Part of a small language model's weights.
Size: 25 layers, width 256, 2 heads of 128 (1 for keys and values).
Each number is 128 + 32 x the weight over its row's rms, rounded and kept within 0 to 255. Layers, rows and columns count from 0. Numbers have three digits each. The size before them is the row's rms in percent of the matrix's.

# up: layer 6 MLP up, 1280x256, rms 0.0864, rows 788-887, columns 128-191
# down: layer 6 MLP down (transposed), 1280x256, rms 0.069, rows 788-887, columns 128-191
up788 101:145110133186107085170140135085028081118066089104096113133155093153109091106156056162082155130153169099162137080112123171092136131115161131167051144167079162108104131107161122166143186108163166
down788 097:134115119127154134091120179127116093090170122117104112152068073091116117097127115141158136124153143112164127145128119132113101078153123080064105163138108112142169080093158171110153135148140097
up789 106:104100093108120107156095121112114084184127129129108131125130155151115085150126078076125193081117120082044116182092164113117125137113109126082146126137143151086151153174094137143198132207195131
down789 100:155156086119107127077069203104100183109132149170153132130184144153107139061110134084142129158195115100118103077136122113069100112172146135109085118166088087121111174115071095158166160117166065
up790 101:136103143170122135149093139144052072120140136156141122164118119189177145100155142166135059147141115128125175148097094105060154168146126078205045128170123171134144113107154108140137178144162147
down790 084:087144083101118128108128129154176125123183137165087115094119112056104102136133113076108128173087066146116154132094126144180110074155156115116144152082120160110173111095104147128113183120153106
up791 103:115154108112113054097144117110160129124190170159128102147128157094094104116093160117122161142151151118086173181106174085136106111128152156055130137116116151144151150092120159170073103155109110
down791 109:139104103107147162103164124155130130128145161066188068081032112152146084145148070146098119153105166146135121166113098107143123072085108117147039141125099120082162173113140107183138177114131119
up792 102:153166151165097051133109089118075100112157151029153140185159070127170141125195147174104092155136166110121103124149127163136153100110148104154086167135112101094146139137138125144137161173189128
down792 108:139114167163135117127129131143134084083132169094213136156162094131149108094136144149171163089198144092167149158136097125165118100168096112146168156124146169124107161098124141163093111117147167
up793 102:139125104131119137122122130121183113174093123088174185118152121170175160120110083119101122168179166130114114219096125106112134137171137089137081125199124115080146093113116142178153127090132115
down793 095:106129114128136165169112121126097115070146084141144135129109116189092143118127118123160160190057134131126127120097130140113034129109112159133100189165118114140126111113158114071103110119166146
up794 096:120194106112105163128164102123133118094135115127144111151121145133131132065191092130137079102098136130168152093126189125115113174074136172171118165113065133157073142117178128104123065122137139
down794 077:129119171103107082102146150105106136151135119149137101150069147070091105170159138164103168079120075155128155092109142173160158118124191111130108139105113131164095117177161173142117163085183159
up795 089:121154107129189080134139123147194094227135134117161144178127063147132160141146149089145163171065118121150173178120138098130096086059118104122105170102142165138127133135165113128116088146163146
down795 068:120175098113086096094129119089119120087147104129132132140077082131117145092136117093100160099135138114101158094161179158106122205145141099149222150135174126148093096082119157168125092175120159
up796 093:146126117153084107130140128110103097117173112091139131156142149105124122137122125136109138153152118175096113122091178162151130172093171146121078116151108164149147157115101161167128154071180098
down796 082:134159137170131125161153114124125117125127165128100100170157113130111140107139116116255128151142098156077123141110130157119153115151142128150156146151101142098114130106124118113126123145122135
up797 109:171234121174126102166106075147104136119136129134118165150118148090163158138162119131110153133120154127098070125138145141116120156106151094149063146161136125140092112131132196165173109113192132
down797 157:116123143140118113187140116072125066151112155116088191184089155164166119108132152155099144172103154051074101128157088152110158130116127165092115114170162085123080132063135110128105151210159202
up798 098:050078086115079106144106116149190149096105128118133175069150132144116103126140092159143058134121163115090135178123095114066178130135189120077137167123128103097128169083101122113177129172175171
down798 077:114148135152118150153113150109137171142121136195166139115101071152182100160128131167149142091138090049132170068104077094104150146068144122134174140119093091166131094106167106162223106090058168
up799 100:179100136129146140142177135099158129150178161076197116139113099122095117135118203146111154111123179102158137089000114147125090113117138161136104140114104177158143117103089092189155076106118156
down799 091:126167158116135156078151160144164087159151144098059127100071121167076109116144161124111098089124135141150135113101145173125143087146151108075126109094091081136160117089114167166197075147115177
up800 093:105111143142109146107117087130089077230101151123158111166129129149036169129108138148150109081105198096103157019100144180129100068191128116138115107149069153121136121175134113117130093144139106
down800 083:126153103107125104095132149145095149110093113182099180153139239166111119082101124104128106104139124073111165076160096119136093129113160155114121104150159073099145127169124146114118137064175125
up801 108:111127130143063084140115155126115115105169125088137094094129077144134137194166098130099112136174162139098121126089138116102157158140138105115158166141133142101118175074101101149141131101101088
down801 114:131130128147136170115164155073108100072144149166085177150113065109107114106156103107168129115078127115137154204146118061131118107151154112100141155151096130163146135121111163119065157132131123
up802 098:145210100191114095174181127112178121142161125121102227133153160091107125119127148077080102123141103143100102195119147119140114214161160129170124132140093155137169118130091183183113118123118134
down802 092:115102084142144135102110154137101164092123084156082109079218123153140157138165100074214142128145092134105109150115156156113136119097135143182151193136100166141124136117099132089176126086149120
up803 102:104157050119092108096131087152132139151148135157142123114137102116163126087115120152104178152147151127131131173118168131081156164131125104083144114104120141151145152093154202123143081196111112
down803 099:119045104153110137111096155177127084168161133055103143165121077119172151157123143073135175156144101123089168123103159193120119068154160179161140126122140116084167097173162144123147114127090212
up804 092:187129127149118108099086085107116104145151144101155146155162138125118155116131148189102129138076150139149107104097136150102132168115216108159108152131141153147134118118105175084131062116137127
down804 114:116095178075110136136098158136073093139111103126108212132166153103123107086126125094143107187083130151173093134223103092104191072134121121132148079080134130098144124126079140117177183140135122
up805 102:108142094126144119143144127117143114140147102101107045114137084140140176137168154129125094162161098112138120122083117153105097102127135125130108159123126177127134115140197124151148095123144054
down805 093:095059168149171114140123115094148108134111150096124168129154088143104141109058102160089192121121115081119088150189121103131147089121138098063139112101192103180143115160174184151127109137143159
up806 106:138101056154097101119151110140105156136129124183181115189105135112106152125166143155125143160098099108178076121140108129098133120093146070088070101140146185146135165127133136170116161159106174
down806 098:153178110127152113102127117153144134161080140117101101119167100071111155098133092098140112166152167160143170141159177084127065142127076091123162144095085156144105181178143182133105155124100142
up807 117:130117122099104107119129097114107134124089089130159110076157092149074096146070087139114125146083165150138150141147143080135150154115164114137135109148092146161181159170148160144138180131150136
down807 144:161064145133161104146177140154149116129136089129128122113126104160062070118084047118117135127084130164127175160156138088130114111114097074127094082131162116163133095139144153139121148140092170
up808 094:102087132171109123159121140096087145113134094109090123136118149173112164092106164140135113158157100119120157145096133082148113159162136117063086151116178204128103128132089123155109118161144074
down808 077:051144126124132139125121140199089121136113169132124144132142102122144160095179204187120124090124096107120100113052114128062117125093103118128191106089090111124180124129172116103140143145147145
up809 111:144111121141103090170144083101159092199141133069163179123180106119099112154103098116126082153140140141109128113130182143116090128121158137140054131123096094118085149128115184129144160200135084
down809 101:113074139173168148100178126127060136113110131209061095135063186087184082178148106174170170079106085126149179129161167142074125103114104127164166163144119230126133130137131151140121126120174142
up810 094:113150116141126099141122127095085072159122087134130073129029115188139128140151117169122102102160125087132064152175107137123147111084152111155016143157144176114157139181151094158171180192156145
down810 086:117195148187119138109099138108137102081172144088104124122126201140120120121134201035104131116079090142062108100148082074122162107161128107122159191084111162134164123124143116136117108143136069
up811 087:100111113123079101200162109144134116160115124128104162176086136138118118165137233118120112177105132147105066147124127181151151114144142127142094112166131093113118106051028114129106184185121087
down811 102:119096087145080100176149108143147137151161103143138155148084122123108121172100198125152070177121173160121088087048135220137047108145173126118142144155156095092145144127065113125103149143123141
up812 100:088170060134118116141091101115158115169133105132117100123158145141125166141123163152130130123127147103129135129164158105160083137131153126116112156098091142065170136147141138114151171174168078
down812 095:154189153151135114089134166103150145103153181111104180126123135127059101120136158052150072124108061166113132101117155118142150188132116191116210155116104150103157091138121154085141126127126134
up813 105:168168128199113123121159121148099082169155154134142163166103110094139111097051157135097139096137069131131143142137165136134111196120086141178073140172080162151130097145111183155099114121110139
down813 093:092155173150120162103095134106185083141176134160129151061086139146168092112153134148100125107154093168154132053102128160130136103034184106102145131160188120102105127095229141079074075152096190
up814 101:152128139132122107092124141095088094173114087154168108181183124116105153063120141122139104182142152134137072101077120099106071158151187132123099117079142151133184135191143206110106191147153116
down814 101:137136139122133121170093107145068190080105147094100120127089118087112091159085115084102147112078105157156083149140141150219150088102107094119175084105137143125080072146154146134207102117144127
up815 094:165121116135108095111118105108135131163096110172143185108102121114107138153103144124111133175128167099120156117063148152149183211097153117073092165120106158167163130153144158136077097187177088
down815 117:141129089053062161084087135121150161149086121147132134181140110090074151084129151135132107158117173096180165093120114125105141124173163065092131153185115145075135180126143153086177152067109140
up816 114:150089075125104110182076081099133112115168133110180146131150152115094228105094148142105121137182104076060126156135230160119056131154157136097172143138168129107135167103114184087152132131141108
down816 124:117118115109105086131061114103121166183093123118101121094069155149079106158101182106159088135149080119139087154116151112087128143048114150137098150126185093118158126106125094173157141130166142
up817 102:064126067140103090139141115131112114151107162173079104131105100133113172126098120118141175162116142090127137152148143141078167111070120049189090107124073116070112152120147129116132122123125044
down817 092:157101166128077146148142142142126192073121139058145124094100075083126055087138138187108133150149146132123143156073094134108086136149115094045132107075137107136146127169159124114135179122112189
up818 092:169170116174119104121150133107115162128131089154146135113172149138145161075112186089106120094093138128047081123142122146126067126061192107118122127115045139082129141102116138112152111116165088
down818 085:093156072082205149062094165129108127152151163146158144156181125090137125100163096085121138144115090122097127184091141129107121104093188090117102093073119109099078163117115140129089125182198101
up819 102:170146126143122102141145131083118106104154194104080100179115093148120215154126108149097098170164104147087114117108190184088142100099095128130105142139120147165086109050161103115162096170127080
down819 106:167131081107155119117076161152100101103105152082172137112138169128128154061143157201094102115129183103177150126122103175145109167127029162191125109098109119101132161115134108157119178161139111
up820 103:127152117171126063140155094111121109131139127130103150140134094137133107086080086126114120129116100130163127146122183089155176158133120168112048165156120178150164120106143145181156135084138165
down820 093:117152147165082131149204164074155092184044109123130101133190136142128136144117112100093149118075090124174075102149160087129125118127128141114109148079111170116096128129180095122135192118176128
up821 101:168149099157121177207110132080103156125155159090174118129195165117128130127141130141140131154093121091135125159094166153103096094149157132165095111129193094106133117159182213090152133147124106
down821 103:161125065136072146126078115132061082093135180111086118130125104072115069141118125111117144166129136112099151132089147115155141099225120042151121155120134124098135153133116087101127136121153152
up822 102:179100116148107184129123152164133162097057114144078117093120114211153173188152136119116145127090124095120113120157143104149131118118193119127120118175090155185141162160144106114154138102129112
down822 094:171096092138123085085112046176089117081126082133133123115142118126179103165123063103103108172111117157150210076185162094113143142073131155122175059171084152123108134156100125151144110131156082
up823 105:141092123124160162146101128150088135191069117106083209085094085105148182120156108111142120069132150106147048102118159156158105107118158095134116143135150071072123132098135195110181189080132112
down823 099:118099093119123075142093137169149136107085079093134171089117060075092090116150107152117136041143131091099159207185088098170048087145149110143178166117151112134197131090142107098082171065154132
up824 089:167145137160162121069105024141137135106103202106208116127110075109172119148094201104120140112137144132170167138125135148115070124115141126158144144155126175105123118059152095115147130164160149
down824 078:079127234069149133150150149139103098170091097081113148051092090167114098131122093097083168107130123123147156166116099131079176111147119052118130153118141136137103139123110150064125118109152153
up825 114:171110174083090093128105082103090164125140189091111118080181152176183123067092118125094079117075123158079132109119147148156160187144142130126099114134135119102119209129172134166148112146179124
down825 110:191169094134100102057152118143148118145070140153086101131136129102164104129110134082097104104074105198110085124094095146164084083188098123157134114038160168145110134147114162098095154082087120
up826 100:058163134120106106121103146121162131128136127112095166129113213164144147092093135145105112093101123086152187227150154098097149142114142119095144191109096115163110176122127161156121205211224133
down826 083:114049150089120184128130079092132131167091171171148130133173124075166133112149116109100145122155144179075113111141150148117169112153109073126143131144126110141137144167129128112146127130105175
up827 099:120143138130101102128153143110056138138119105132115158176169186106070105161112129137100119180122100147125164112172162144100135181219141115151134139124116136098116145133127161174113145152121092
down827 102:088193111154039155099155123094103125120111106063115123091190138159174138191194089118106131146143120134125149165146194093146159124071094123154151089179130142160134127096099076141118150110120171
up828 095:114163147103123133119117124155060102147087143177086053143154050164098160124108169092133130141122119101135127114125165114139091133093129087168143123129101136112151111084162135101215198111152130
down828 079:117093149099074157148174094074154122131121173081058184137092140088166114157128136139122092136105123070184110167131123159155119085117131159092130161180084131131142119166110098112046106165106130
up829 098:182067094109076144140132162096100173109107089137138107064097151125131120194087164099130152117061132140119154124132139152081198128147128119075091184150120155123169137213078108130159172135103115
down829 103:181056120150032122139125113097153105110114130075086150126166136144136133147165157131117114157122175090105107149073135134154136143134128234134152117126101131077141141094164144163120201139102129
up830 098:170144110153124107148122087171099130117133174156138135202168095135054135116148171160150078163095144120093170151090076145116049176126126055105072172134092181096176103123154111089080167148144126
down830 090:127074098140152110138083163107151070153118121036178112141104141127190156135095136113098130131196138064174128171177175123100160136141094155114156140147096092130117135112123091103159129105125135
up831 093:118118130078082160087149106120143129165114157065189116114098140088130158114150150110068126160108119091105162109104139170130096070130125154115115179124148072143128172139207118130124119130145151
down831 099:109205103118163131097162162147103093098115170165139143124129121072115146130085127135141125124108121111130089125167105138083126164176176120157168122210113113081107093158038191172152173111142103
up832 107:208130134172114118173113152117021135126088113144110174107162161179157134074119140134109126164157105137117071111148149179119129155091076104119062133190156148130148176096088170130089160181140102
down832 102:124074149169111171104135112148184122094148120140070154118149147136130093133152091128193140077097091105107112177180197174111099139154147110118099161167148133049150137121119148045119072115126185
up833 089:161145138178136105105131123165089091097093114174110159160097113113155115130163048106158154152109128115133152111069123111158222129089137104141064125193120166088140135118087116137107139141106143
down833 084:160181119114075118178117119134132046130098112162115138106060147092154139171133117175101114144117106134119102156166125110144119077166101099098100131160112147135153109142116135087101178118119139
up834 091:106093136110068110183091127085096111115245125101100110174100139172120122115139123200120128196149116125094073073105117159099145149122147121093111147162155160070121146135115107100171143132084117
down834 087:052151125172119165112078150102107092172101172066101172102155188154125120111096192120070117128160139109111173126137123145114109094141076143104143134133099031185160125118123142111172135122101125
up835 085:146098151066157076073098147133173140100135158136142108137095110121155089138182146171151167168106133186109111160091092125108124197164097077087108128154069234046149135103143117095153112095063173
down835 082:074139168156215139137100142172075153133135149149129098105154100164083149141107098115113098097140112064184182083195128077168139122115185187081172112078151075148132109096159119130090121166182122
up836 107:150105078137105145095069098138170177109167104121207147093196112120156147074138146147112108171087110159134060103096120142128064109166131111160158197140171149070095123174160175120126123098123087
down836 102:137103097104169116125109109173116098183109075145119120128132099171168118174153085100108073089142129143119137110111086089136147164144137161171136114129097186121106130150154104144089080103110148
up837 091:118167100202152102070134116094097141104118163186060140117135146129149156091113213086101158117134109171077110097120131111140116075123135066127082147120099120141129170142090181159204175113165087
down837 090:119104209096132118091165138182131112073118060151109156088105180094153074151194112143106107113159111156205096145127096092151144141175103169182174135165120126151174133137106132131093137067111083
up838 091:117097132149136142133132120057151072179105152083107138150188100112182255102126085147084060082149176158082106103113140159176128083155183131195059104121185111093084136138126204119145111143144144
down838 085:124099088110121096151116133159175131104122182141148104124116136155095073118152090150153098085133134135145192079152128096172113142136189162094119061122131087136064130162103072155079088148092116
up839 097:174089123116103140148126129189118108118100131159140204132096146167145132168208165123123127154083140122158154171061132121118164155116069072082100123144129093071135144141165130154105142189110097
down839 087:175105076116099123090102154102137164145121142101097139108130143111138170154114146127121113156103093144167145111105167100148134100138166182141077139094132152148138131126082128107143082120120147
up840 104:080150133079072167133131155131103116144154130164096185118101160135148129125134130136134123076124127125073084076092145149137088162163165031132103191119153151079111114092111176069130180222131148
down840 098:138192084155115145175126118129094091124174079065137120127143123133127074185178159162135120079188129157130164070160163080135102084163171152135119152180152100134157106076131118116126114152114145
up841 098:115151099086107129126079114145157097124076134154134176109188042139204190192137080157132087163110164079158163157113136155107074166127188080137115165126111082104109135123117165125124156135085125
down841 099:127121174133118165129082137157073173133185202160135086116154165131105106138155110192135164090158132112106126148104164075196129145113151145117087122176136124153135081151171141132172113183162151
up842 102:170143134126121098104171146092143137167113163055131161157153153146110199129116112131089162165135128161108150169045127126133165164148124164140109182140130139142113159121160116176161110081120100
down842 099:163173174093153087173085135067097181111106161126146148152181114155164117139121138130083175138156124103146144103091117114143095120065141111107145091146160174172128125133134096088093125144116157
up843 108:150129118081087170125107139123055184133125148147124124115184117175142145133104142170124146125096147112135173138132160110136152139196159091098111180138138164162114189121147110131102104167154207
down843 107:164119126106056136156128157128128119155149188150089151158113162113151082128149110070065121105120174128211196101101162101117157106147139159133145155206121126105108120167120067134141097109034194
up844 104:098199141116136181133098124123087082130104070089138124085116132168096130145185113195117110133160097129149067090123193196174164098121117135145108229131116137106147132104134113093130163132175134
down844 093:121136087120103176114182120134116152112145117112140113126142147128114148055115176131084076109109142081163088073142143184114136111107166142117135225153152118054070159142121134118116176112178102
up845 098:090102117095111159162090122108080138161177117172229086143107075136138193096118137110134106050137211120144167099149157174153102123166079123141059125159112140082191115166138115116170191138149184
down845 089:134117124129161102102118168195067120131120140148187075117106148174149103079153122163119121151163124157148154116107118150115181128062140085113078119165154132129135163139119121121062113149139121
up846 086:138171112121123119134114100131129079139078167084148150090156097170117110108127160159125135115125160117124094168079094100135153170093175155158131105116119122129142103141135136176255132161109122
down846 103:109145117101162080134082084090114118131088169095106084131138135154113096078104139143135087151099163106095097147054128183109085155093204101144075132130157090154161112116118149140216101156159136
up847 112:150135135176116127070080149060187125157190114101118139194126141110038211105185141128125148096192116134116126130064123129091092105128155164105131186111162173115119145123106110127133089125106117
down847 112:111133107123118090147129097129165134089103141148188121103102130173200119134071093112093140152111136137133098144112151178173131131163097168084090061133145145118130130155139137208122143095138087
up848 090:110122127135158151183113162147125118097161090138130162134133147127154146084120100150082107130115162108118161131162131158018201121053147142143155139147117147143108128120166113133148126103129131
down848 082:138128137103153122103093094160111149085146208115127139149124117154130122097150189116175122169125117113172153094142111108173125091114127142054136163117120118102125127121140185130136106143146082
up849 099:133144112150119084156081087117132098144132175087131139217158104120151159086115155190102109145147144107126134052117145102108061136095165096090045129148057114073100172175159103139138130128106132
down849 092:133165096109214077145141136110162128120111152117185117176065159130088175078122102174077131122182094094121110083099215112111081163179129202122131106217087144159111137083081128165177100155071106
up850 121:109117087149102081214134132106073083109141056101179123135168142148073110140130112094134080191158158098154081122131125141115046084092145161162094133145186108088180134099124166103113130135139122
down850 133:110161145107123078109172121105111157119141071119201167103206152167139161150139136102159136146126149098117062140131106090135130073099104109172106112119076085122078151106162149115059113112142062
up851 121:189133130136113135141114101112171134185150128104153176071176158133117119071126126137097115103132105166124130159128148139142080155125121139193056126198138111151121167114090104166120164164129101
down851 122:092109125160180102084184125083063137120084090137105093169172206141195107118144104144169137125107079160077097092196182124138076130140130110183111176126161195100122120106114171093088098099099135
up852 091:096120125194100119184149127090124107125147091133096134086151130086150138140175155133077057100165134155114100160098156123126135128175184177166144153145131155170196134117082093227145093148161149
down852 087:137123129122112192148089109096108107117127130114150136140142122152077111131144137178081166089157109111146161112145106227130103160063117094141146149063150096105094181139125118112158124144152119
up853 099:069194128147115128122133151134023084130116110082158069141164176194061169148144094093137123117095174086098071182077180153097123129150143132178142179114151136133117186108115123107101157177165140
down853 092:134095126168151125197132166107150146118117170146076109144120143161096171117155108124105173168043138168127115121145155139146095121134124145177126108143097145202095134102138111072110120176195107
up854 091:178104122124160065115138152079110097146141165112128114122160035130095144044113152131127117108173142119169202102145109124151105158131142160155133157114123118158131112173112125140106101111129100
down854 075:113133152163101105124112128168149144093089130137120148138129208087160105109160112141094146087100120155139111134139200175081117072097122134163110106109174135082110170140120144105159138087126193
up855 100:140090132118101110125136189155112093151156118075153100171129096116083101129167111162147067141088156128161137123112153143087149076099090163158072160172109109100107096121154136093146060151193196
down855 089:115099146151116103111114103082133143069163122139128120108118126163053162112134147140182128112157136117110116116154131180196115159132125171155192099158105106128153113113140203127145140149140114
up856 110:161186118096153150129121107090136097139103171170198131128120098156137240096141089164100096141156176129076094075061144169109130141158119109085086119143102170088105150119133116169141104120118096
down856 106:152137136103181136063101096137088109106142108082127088093103073166100129146116135107068066162119101196181150109138100147202099097113143160123206125100108143144149165146119149124049106099154153
up857 109:125190093109152140173129082106154053136153151187128108146138094142098153141110128161113116117130127140181117057097200101172129141124108109101118142171126180154198120135123125143096080164102185
down857 113:164157105099113147183100135086101123160129119116146056120118159166096166162139116115111143067130119161142148078155157144187092129169108097212072133079164084102181092037109091141132105117111162
up858 101:076098163126099169193087135144156119142104129165125117115110192144144120117162135121145106099141146043174182133132147121105134155164152151108131110136096117103153163147120099101182151121170079
down858 090:139088161105151125120099146139130149197135070115111188144138131158122136170164076156109133171132130184151175066116112129174153151132172074143072154091138110099112146186119072163136061157066138
up859 114:133155082136087068159109051137101082108156148107150111118155120149062185156142150146095164114126127047163100142059158184143109154126119058135133141164191135146130185093120162150139115179134166
down859 182:113119125182115118099079147147141117101071074115102108158160077149151120128155174122136184104166114115193187065118125112082078076078087129176149155151127080128154150176188104151074122138129135
up860 105:190208142141078120088138147105071049134101124149168079205135129173092167109177130131104088082143115153129129068160158121117210114073144145169164132125138149169108113110168154188139114140113143
down860 098:149165106127159111140096144132158162144156159112106161168148157122187157083145086127126120165143143058114142117105101131153138103139158179061132109079076151131091148111163147188130106142138130
up861 100:163103092104099154103109146076137173159162101128140172140169159123196171111147151151137100137171141141114167114132109150057101136164181166128129089105110137095221164173132155117116132141095131
down861 100:101162158105163172132209031091138135087047081149146176114066139123157106099149134176095164123154133120170127178099145137210147114095128125142141134114115121078143132117151145115167118098100130
up862 096:147193170159124096118137102119127163166163201091159080097140099149086146101099121140101120183105159083109149121133203116129101124110139092126093133139135123132092107071058108156148110106155095
down862 091:123147091185168198163092124181135132159146098074238163091153105088161113156181145173122205085161110088147118123156103142131145144156119129134138136140130094092087140085130095116107084083151149
up863 099:166161135130119106213129133087165170128140084075154070092132094150128125102193133115116142113113101105133089150127091134085165151096128133181099155133149113117106168055209133117202214200209120
down863 096:120152177131158063126124109166099157128131121093145104104200087127076119181143139118115117090067121146089183050146115091144099176137140180164156104154084142197140115116130120128135094122132114
up864 095:095165108142090097114154141059124078161121148053126094121150119150131167119114139255051131141148117159145097122106155134193096098131116154152072117153134107142078143098155115164180092111127145
down864 129:109152114196121105180147088119129099160115155124110085166125138154174166092157100136156131183111117167087118139108114126137134157100162121149088113153154141145138132074080153188132101193147094
up865 076:113179088123130154094112125103147167095110120121099100140168109094130115126063080102094147111173225135114136131093157146160110126098127150063086125155119120110112115099121155187098150121125149
down865 064:124139176140125125133126143189114143141125094115100159114133152142114135124127168107102131114097113098127118151162109096151148148122119111191163104088095149166165113128145172172159161148157089
up866 091:124114136200144099154153121096122033113109159158108126255174099119116118056115218133119102107106162105138134086103110143143114171090128140127134155187144112099110147138098110135140134126166208
down866 114:086108121193097106137097063121103099203107161177125122174128114155101129129137149129146113155141103076086113155085139194084117157127151110133138165200140124093167148146102088118149140184152198
up867 097:066143111142132121131123139125103093203186179160103129149086151158111129046132117088113152131156156113103094121144123141118123181096203080116141112169134086103202143144123118078174153214177121
down867 089:149140160160107092155080121195105131124182122123135106172173149149136102147145154133132130144091134093112092169125121115097127165124148099143136103164168126121109151129080092141147102113083090
up868 102:095134093109091123181088124115129131142125147111122171134142104169122164137125149138087115134132160144105119176119143118147082116115184081132108147134126166082172163125153156136115161200188135
down868 090:157183135101143126145082129089118111177087098134113137164122154112110185094093109159136161156117147075177125144096150122128110129143109163167076094155122171088063148104168132116128151108096115
up869 091:143097131129120155180102056146183111185116113111141132091109128107100106160147131164114131135125185095133095131136111133113051149111085147170143111165149119129149139113120129089183149159177154
down869 088:140095117065136094101131104138112112130161126105105134101075130123097153096143129062079169168133143151136123113138067101124208119171147115081168074119125146153125111111175085101109124133171102
up870 097:128136121144111134161135094136108108135155135164140159156116173146107095115090185128088056105132187148151104150089121126202088144102161116165087128144079131169217126092155162120127134120137081
down870 079:115060122129082119185158148123128088135165125120127099105212085152131124078120105122113099218170096133131120116177108123104129122128127099126148137131124163117127124074134112112162124101133168
up871 099:091083115100139107109114120073107159136074118110083130091145077143144167139089116152106054123150115090045172132123116154120117170169109084095122119121188163076109207193205210088124124140110187
down871 093:088108139142187180170136114160134108067169109108152141150119183139089162069115132123137134164087086104174156096093138185089125220118106138115127181124145189125088138133139093095153106128184078
up872 100:096097136155111152151119151088154139171075093089118108097205116157094188066100160194117163131177175092159110132076140141114150138091133130128096185151143114121138093112130118121155077118129130
down872 123:103113095152118150100107187125125125119152158143095102134113087064068111128171154140123055124153163044091116142071110125097106091160132131094085137165147133090164158126113128086118122129124116
up873 095:106160132126093132132156112108024158111165149103107209092100184118136138155124129093101130120110172117132192142127203159095160179095136150151051093146114159190085165120132130138216153179174084
down873 082:089097124099126120157077151137148138127148167157126182152122146109113091128211167167142161070122092092131092095095130152130132114099085095052146124148161182143116163163109146112137134131098138
up874 095:211170143119136105139105150084087078148084140144143090098195113136142145143110116155154110128229127086109075116089122099165097157127145113095166183087121098109104122080105125102122150159132126
down874 093:121157185145113098138146113152144153085112118183154180145101118127095104137146151085111145142087118116115111128146103097092150165098138148133143092133108065160131126072163156103143144095238148
up875 099:137116150060120121139135110136116104129130069105107139118141102108088128148116092132113121108131255083119118142095114094136122109108148155134143132136107111104116136134136132079134186138131073
down875 062:122120142173087137138136143181126117126109176149121148101066127171150131152154102106045151199097062111122114070128123096169140134126108160159122117148096201177139092107153138117100114107156142
up876 091:107136116098108059124126103075137169175133127139121147139099155109113096148109098095148113139169134111090193126125123110162070138141121150093144127107167120118135134127168134196145126110115111
down876 075:165149199145131170139096195167077121115127177101113152146084173148107173152207109151097134161041139132127081190158152117155136058066176121180157164111158165086188043110097150079144118116140119
up877 109:137148083121109102134151126068135131116158107091136150141133162103119120089150093171096121068148122152081095128106171147138176097113110131131114136140129144116115150161093168176143174200128121
down877 102:154118145142068132130122152126099141113104126138096102152128142134146136132132114086192066201147118113144120126113213158184109092131148165115156126194146124128152118150133135129119111091098099
up878 103:151070087104128087143104087099149109144132114149154053139125107181155117136124108090146069102171108145133168174145119100175077135114138151122142101112184148156145139165172138121185115156164141
down878 099:130092149094108105170103144155133134095136122157105160171125145095090105122071164101120188140126106174112138127167123207177161165177093077154047082148158109160163084151107148133148154113108160
up879 108:097207127098087150109090063094123158129167139121181117120161112141080146168144109138127115189100156127184117138139149141124077086095101103126094191115132142098107150111068203140166071146124093
down879 102:125136130072127124130147170121130191124142143116084108151066120152119158111054152085119067101128087097140094098116094156150138155122111131103190129200130106100163132088120142148089162124111169
up880 095:096151114137121135160127143118149160135135087150157169126103149124134197088156082194141191122118121122102131151154115124132055162181090137144104111163209115140148165169139129095112172127125125
down880 085:124096151118220118092121118101140089080091124135098111167138087086198134129179122099086143147142145132133098153078145126100135173150148087097087066155100109098092127159136141101146119116170161
up881 095:108109121145137156162120054124143101124115155062166113170154134183115169143082148198094149144122146113110099132081173162189138082140097106145115169189122204125135131141144105201081154173100212
down881 090:094125112086187180094105134101170141132087203121126115180177153150075152155160168089112110109189115147185158118119118172164132112117070134140091134073100114088118141136177093100158113110090161
up882 096:193190062113125097110148095096151122131101180107118154147181125108105192142130122139126113111123107143163132138117153115079129099123084133134130127105123182071136133146163157155116144106090109
down882 094:062093138116116176190084168088113069118138158127127186124095113132115087117163126153143125125065147162150122154134148142154155113113111113085116110106083121142164043123077144086158152173092151
up883 116:139115144140116149132123087082077108144146129132092125210145157170094166142087124138115129142166124108133103083129191167155060133126103142153091106152132166084139154184113156095090151177121113
down883 116:106124114153073120094126138115087165166089198205163100132098123099148119126167104112162143130167167125133113153115165142125127127087135142124126155083198109163159050111123112122172041118108103
up884 097:179093089144148139172158098124166199097103097009176097106141174130097137087083105135114153106070157128118111115167167097102163120136123094125070130115102127101170108150180122141134121151218104
down884 092:160188163191107174082118124115100090056123084069103124140055149080124110129182125172097127141102124087084152129152130147132129157129134082115083136117080097179152159131142146119104163159119080
up885 102:122134128095117147119120138047145106140085120098123102109114118096155154050140133085117135134151131132114029072083151130167107085166168157083152105127142133079132211103182178140143102107185169
down885 105:120255141130151075124088147209100131089114162194183101147072169132126113100098140072133191169140124139091136161150109069132075137160167091118066111145118130255116173125192137157068144112094132
up886 090:125054120164117063200128152171068164140177045136141139073133118114129136155150149081173091100148120168124103117068132106094046118177176151118172186122195151079097172147131144168175141129116105
down886 086:162101086128146139094057157072122078099084169124119188182119149106149088128148117160137183107062092126149164112163152152114171143179088167100097125160153108098195131130094149093143191138099158
up887 091:097136139121105153116163110121125132193137180145107158174154087143100147057111091167104114185090172179116124090108175164088127149117142110163139107123154105079141101184106187132163140122133065
down887 119:159071097144039132143122052143098122106150116138131097152093103121122147233129143174115078148084133161067144130109095165132102115104166127167159108122140070073118110110130131118121122103183132